python train.py --num_hidden_layers=12 --head_dim=32 --vocab_size=4096 --norm_place="pre" --rope_fraction=0.5 --qk_norm=false --init_std_up=0.0558 --lr_head=0.00573 --warmup_steps=200 --decay_fraction=1.0 --decay_shape="linear" --max_seq_len=512 --doc_mask=true --max_steps=5747
Each number is 500 + 50 x the weight over the matrix's rms, rounded and kept within 0 to 999. Layers, rows and columns count from 0. Numbers have three digits each.

# layer 5 MLP down, 192x512, rms 0.0558, rows 43-142, columns 384-447
434466463586503586506513616564544412434594595522540514486461402429457566480507420484402503442531475506454551500399490521452423602455418497417535437422404510450544434517494473455490526498543474
489428456553450565527520570599517560520483483446589593525504523501448466570486583450415467593568459480527512525567542588445417487386492428510512508513522476511490352533518528611451537458507558
601482475533456531451479449462545459470374449556593431565431446653550477493563539549431496539553432473518495506467464546368469488511436556515495498481410480501483455482459480496423521497493462
547563497444549480495560546542540386430518540512511487504505473377430454514523535396487546523458529488549483543453490581493467516553491522534588543478486567561493450522477487555550411491493464
519448457570553487426447506536436449452438579513615534556487404564425416466465502539500450442478494579519540560530418438450491539502502567469502506485452511527473541485472485539554560489470420
491529394465543497506514545454552482587455503479581536433493554487483545474480517543529519550505517444541533476582485564587429507457531500498566492447502468532540533488460575454437523461513540
429448449522528433407518619425468413436503509498498492533545507478449479549597522539546519498497499459509526405524429477503535382438570541337406456520575525412533406545414580452505484477559493
560459527396547467555489579543490505541512523424549508420450513471433564474523487435456511504518535510459406496550520602537519433568522473544523461523585499436462462470482617487516565536494572
475502474458565469473543505419512594478456449524418581544499555531505487469545467570524483511544497462501459458426562476554455502502434541498453485442465459509458571566559479403564500491452498
459594490438492589476507545490468542625457477547443441384488574511473457455416515528441557509417465471431389490509468554540538473422466409539479414530515525484480581507566480520563469468589412
568534483539618445507620496504489527585491491551519611557494467574431635496485546521450460462566534441413489441535472499556481536500534521602515553533507508462474478507497521455497534505435463
420384460411584637568503519489502524437593503560516611513515608494544541544598543489528541496529491516409499425451448563596411497543489497591542471524555504433598488461546523489442497514556493
556476600466458471552438574500455489543579518440499433493473526419489484448463528489471562470586481641492535488571470530469482574488515495482489447498489557490441376575409524488513511456472513
467518478479488466429497504471459504445506545505530470497465571494539456510379517628513570582536484492500492441561571443482568595506466473565554465537476549519509555515525498435528554580515513
495498435517527536574537508467491493585498540548528552505500540456448536526471594548531478470473459464537522500512520526511456517490556453527424568588408474489452466387473525481493470589509556
471523549414528464491496529566400451434530464529538509451563567577402570459499496549468518546477500561643558489531535505514476465367558533503405483423404509532506555533453453462490532434515459
512494495466497523493535550538562504548476550526563502527466597527531455530468474407534498565448532429566479447504513533470552472430508519437442574522515509554509497472499413561544504508409564
464478473495509440467514473516558449552478571519454499518585580449563537519428440555471484491461454454474523583543510519534521472497497476509489533482404562555567584566571551455412533522488523
494511521517467567478516454466539516543389487529429439452509549529543556531486538469442615439509497552423514445447462481560536458536448493557453451560554547463587455485521450429535531416535624
524439514490467529524597507569502456455488490488436453498530403568535505427484405429489522544474487521489454527473425473468540564557503547443485513534538503573557485463470489544534419478445475
410467445433493490427545478541459497432557475610531489448496554477512553490463359452486552531541474481458489542510477546522575434522521549478521441526385469423547501437540416456490527567421434
509526444513452598493504432537510527462490432518521488418424457521618562467496574570477431546531486491494565457452403541392477494472467509457501472506474547462570457483500491588542471440406498
400517491496475512447557507458492461526574537477476578479527584419425477611573553534455578549485416424437505433474435530437504562576503456463506594498533468471514462562558571557538555534542532
444373484488521510470422463574495588479521496513488504491450574531572557465525573475409510473449540457488500581559504575437441547552505532475483516605492447552437485395490576591524505520519489
488452508530454491524470482498482529531442513407540462506413483465506524564492518479408578457533589544560508432498524490457493507531474507489379540436414531546505575522477415489508458437531448
505506504445549557458561500532496549388445444365488554529536501485418533642518611546495495550448531366507443604552566474592524460503512461488487492570534516502466564581466470533497450444579537
560495604415503536549515468534491453541512496463536466528517549521548552489572491473407546444509486494524385493603502465463495469447473441605605494459459443474459486506451470587530462529508539
559508498584511620467473525417444522470492440451517388414522498624466456557430554382478531461502435414446480435586550514492464439451463530558512517497443494517490493436483554473505478527436535
393506572449592475495478507537498463539509507512482538590533445400528437499504439413524575525391555561473552532525504504512523475524500541483523535523433589573467469456557475540550450490583607
494501460489542586508507481482569499449554437484530491473469549472525413469554504349505505504535495509505431459490498545538484451523577455535454504416594510584417575499577496439524434483483514
462501563455447587489505507552444549505459513484503438518537556486507470412460458505541440485483544504445484499552573461515453500547490560481384466526513584572496445505468545549568453441538571
404519466436565567432570578426528465509476541431549531441505468550356592457591573473496549380536420558529516451496599585501497425536547371479624516494536506483488582574557570509486503392485496
527476456512473564521539509454492533603473544544532580543499571533478530481519523518553469526531478451444347504545631462426426513566496483474510445439583490633541523516580615491423505489415542
486531453466494371550530466496518529576471599417524570482474412562510542514507416475497485428436507446475537594453451471470421546542555382452567465413503453596605571462470411452431541478502512
530569553444550483503594412513467467467582562442503420491499563399543512508490530530415536517495463554403415475586529456448535539438469497527394584526431547439443450540417591446499522571464384
535507478463578481464504521537465547482472496487472453558450353534508525426534501597476553593511525494451484555511551514502557501467558522420495618512543498630493447478523484489542532425553626
482426433548494432569472491558592411557456507545532634558509503427501589575417469532535516500497579464634549525466547465566419548550502532486472469499426541495531449559580514403553588457464480
537469483457486458442503531513498565515434545508518548500527506516590473502492508473501464582437489486498533514456515533448504535426485549560591552464467610597603478418527550519545517464499401
472491512429503536524504534597390527531511546415506414530488420554493469390538447435574538588462542472394432510576503535551556527520490498509469586473474426510482526431538525627557468549465472
548541503505421402554417450546476428556398453512576499532470500489431414441498464470462378508450497524529513483422495458506481541487468505514438592493495589507385499463533544463526481472532523
564522488486466505417555559514466532532387571496485493452498497509451514480468620465493400517473516449476491462516515518554551438504515484488471427504505516544490579514484519528479551441480490
510450478537478526489603575435530455470560488454501570427563536468487476509488535553520500560522506463484533460522616498529532525512569582559386447503514597457559491500429570496597408534473434
429535457525508604529473422421611580562446559499468458444545434546520693598485566548520380575479454492565505487555523476478504551507595438463468431371450487578465546451571622464513558506461511
416478505420543493493401471408522529455476501407543413458500502527484450529490496511521556433401478594509509484385494549457491437518513492516561550551478478450443427563562505469564443589452441
467645472525625576437435473431501558499503491508533376454529389487427499445513517535498494464514487595507443478550511483497500586492506456471469441450515528406542533592494458506561541432537444
594474535421558478448560511449526517501470560503514525558504443598499472496438542487476424558561438520504468567483535515475509491563586479435518426445457586522576477549467505475529521408534512
554553389561457398471549474504461452586545535562471553423618557538504429443517456452483536492559428426526445503554556541541477513473557484496563473462458562405459504604433606494562550482522479
488537483520475557469498534468503427482583510517558539472554528523441441590478538559537505477575424477516510490658534542502450462494549582588584464504434469347419491562500484430562560546472493
482522577479490441497478452467476539500512596533453474547475478469466531564469485499502519491542494419499468495553516524471502501508505479529496515562528582555493491488484509544495502437495527
589521441502478561587546447551520448455528423511469580563533497474429551523527429537433512526511611532526542542447496490526507493449436496459562414466461581503495512536518445473429535492510481
501522569538592489409405498595506358495459437443480353520442563431488545444497529441483549519400473546535459489440499505523568428493538489522550534454528397480472573513563472470600478513490485
518526479560411495584436492471580590470545582504511503466524514511510415519492512539581503451522413441534541502621487516528449512456431449447467478527523453531465509588485582549405507495496474
468489509524460517497558588486555514523451511492534451501454509528487416492435528484489525508403555498527578440513422486439499521533416478503466532465480431514523464498502460512572450535436499
451447468495492477516463574455513547529525511453427527576508517610542577450566498481461581483497593453499544466464486512427523511441496447535502445569486516416530538442551551497519503462452447
501561532572618467507562451490434424503448560528510512396494496520523483355476571558535546505403535550510526586483501438421529462511536491475551528523598506453548526542527569461523553532468577
331555441503556500449492523441556508457522393430567498505408462478538491436576472497530670562483469441416468535485549459478468555539548459467448577541498561491437437473522421506496452480459547
514474500556573447488574533536525459442525567514467534489513551527491499537503539572487509467535445466479434447519556440476488480530491446487454493464511446554589561564570452469475570482432467
534530501477558529456575557430493446513597525439511490626466536650440501373525602526423361365568435542524545448506507475480490514495437391384503480459486527579491474455447538466516508393504465
545529575508459493562401497476470523510395498574498495458538460536559523399450532502493563497534489529484460464565453492478464530469453525475551576567437532500510407527507510490477449521519541
475578533481563450546516512524453509567517529495497452504428521514497510512548509557514473475494542468498491490473456468518482389583635467458482548490493515490510542559457488504484589548536469
472441476446555476450516460460432514518526388560461540501500457503487552514554461535542419414429473479444482443452447609497575442481458532530451436504537563532523486507509601598435459524469420
456463515498473549602571574446529570473563518447532459537572538530394523420490485407553579522467362467541449488437512496497501513479468524445497527589450430556508510515441577480486496584540480
538492485497518478393522590490529530566455459535495571493536433478459550538398550444434455522444439468486541432544372557546562525563478490520529526457505495501443494527527444512553466546492490
483444457517596481414461491435495518547397427498514456552578517462528444406439432491490561521461449427557485498560533537434533520522498521498514512424490478484568474513478480545477468433499520
543583499615590475471379477490553578463395546541550481437523536540569603518472438420500392463537416497508472572485489477543541467535465456558413570551442501501442535591463494542431462517486402
517457465448487503456478406442450513463542489536469451458557431516493472509548470564472494519517542499572537504606469522442544498493495498541519476452455455488498501470466541425406488539489522
501553594524498502488546535539430537561550453446585546550513498497451440576453510479462451516532482508411434478520478503433561596546488479574540453482489559506447469479571462531451495510459437
563481487447555545537473427521549434522455482498444511502481456515446506582470516437506495440505558523505476566435559460525408496508490462524524553526510575446534508512569490433484508542500432
486533506609486452475449441415550506486401460482539449459495579521511530538512508432614515518488358504459513520466478534546493435474480581495416568574570575460526484485497468462400493577523536
558521495483521469509478415550480526524535520490560456523534571418462539419503443470546503510426462557491531583502531404474565599455540490543547588528523561496449473513422495506485535530533494
452564445532458547535497449573519508468444497511517538529426545507413521554416534403456499381487475508578487497515489461499498561524419432520492457552540488474451434442471513478599415473511538
535507509432571515462498607545488521505545504445537463415492533519500486492535521530509481522484473553489448508460462577425490514537584533517537464485617423538467522469397472526455490545506404
520494574504446450488511534501499477549464416475522408463462507519522517461472527537501555507450520428517492455466495463498489504447512445477431556530474493466429458487562426545586585473523527
558469494416521481509486511444485471502562419543519433518489588483473497499531524533420490582538525385507440449448555525501597429491412532428509431549449567439547495429433606481511480550601428
441582546534477397478456499520484541484523550517639643534461442519475495374564509432527546446499506491450396453446414323523486466571487480504510457420397566496512509466503493584513467548543438
503538480494560511441576547502460546522522448526396442441592446509500572504488578366429547570537486452518485487583564534510374504429483483525581459499470444529514481485490524484549510484470574
402526472506486509522551584502481428464535425490480466437448607484490541564613558521473464543551524477363478543537494553453472596423503474511520471544511515438549486601442457575443556503453487
496519437597495538480557507518457461434455448420494495502506496455446454489394558544542585538409572528550480432589436575596457491549453500487524432447486433592576555491483455513434508551458516
439399600499584532522590552582503493463574476445470523525440502542448475561509462483456565516577526468579547577558545550398480441524482511517513535424553389508535458379464542496502454430492508
533386535493567462506478497414472514589583474550529568503498410550398469511538418543453464452533454531562470550402513544576581394543554541444498401532539488509421570406534429532475558514495422
576562374445434525486520477551402557474504508501418438425426602554530564502432416440486524550440499445380475464567412539469515608521509473548444443507392471463478526491409453506442515609510476
489482497459499470425528466450476527493475545529477480455431522483587536431443501483547486480530490486440496462583460450543542591515584500515438546552540479537502533432477487593471548481531563
483445535511472482521507470584480590438503470563536477486434467478676609610391525486425443557387494533565563563510534632494434423513495471486513496466520492482526438500497407451419520570479534
605525477463460488449515470587465480502487471490516557509465382507519453473459464447537519547455522508484440528498532572497539483499469537526470536568469483586405435567458481430445471570500453
454578357582588443484453475486552514454465538445419533515510576516503490438463497463584509518484405591429518565516499516455498466532483429456469538606560487482498474456441533498531590435545467
431469495516622560428512388476559556572474430474498557482546430512475482463492448538512484534472547533506553472511506362429447533593491468501479482419432464493485503407459445600460437384424507
474447555541528499504491522435535554456516542438491482517518498435521563412504477457484455495478534471515493484501489510487518470476488543526562395417479521469464494454423529512468492409507461
482472516466474405506537548521518474414484594550565536460450498579440572542487450505482456511506510509514464554492445536467539535477585498462551505476487546429468490467536469466469624468544512
402568543464450507475544492513511486500467555462553463496468449615556476495557447546513540457555465447523527482524442508479485438430499516442523570458551530404589563546542409444540479464455470
466428464450535499530487452467422482489511554464444482397507476537483549521496478363478457480502467418458329481529500549451611507411510562573548452502552448562477470482497514500426465509445568
530449532461469531489476499542467473469509470488413464523551489469470583504520431487493440491505420431499509480436476483501550427491504463445568481487433421568440500492441526511464481506519440
530567507349467473543573461495514547563485510448535565475445515392607507504567537536510521445442573539519498507514579528553492441464607467452407510557475436545461493503490490489615462428525533
469417488431541500393420486528463482540562429519551522516475474546452514582577464494431521575537509535453544461498522437462463383555543521487492498526533504520468449544571601479464429426525614
534449525458524635502426493531520468493510451499544540419449559452538513571495524441582556474511441519587422602460425481428441553465533505514516562512427528429430461491485430548382470513509537
596527483524507501477550520506506436434550571515493491469533475530505577504454464524532509498579398524460517554437568487456431521414459560392428530529493604457521562471522581408478427476464469
500461577411516525583507523510489493516566493504533525551558532468527361450480641445539489545543510520443517558539514523465527434419464432556431460523434427453555465451522450554506450569451465
489472443578493493505564616563546499535435471535452469491561531484424621445525468474503569641593440493452455493495507431512551557459439494522474494473543480471450543475443545425487407539455439
473545437429453556511525574468519437565417511513451482582506454492529421457516550452586530485404488440471486375508551471514498439587517474537455471479536563533562499541518544493538482512459547
522453448546587432503559569444494511506511570436529439488542477483556483480448533489529407448429529408520476491546434421457510553512445524472548536601557535399527456543417466549542575493498423
432542506482559535469476531533523459485486447484534559515482479521446518422506532419467507608558550521535510431561515470502460467513555464469393456480531522488587472473522470547439386498518421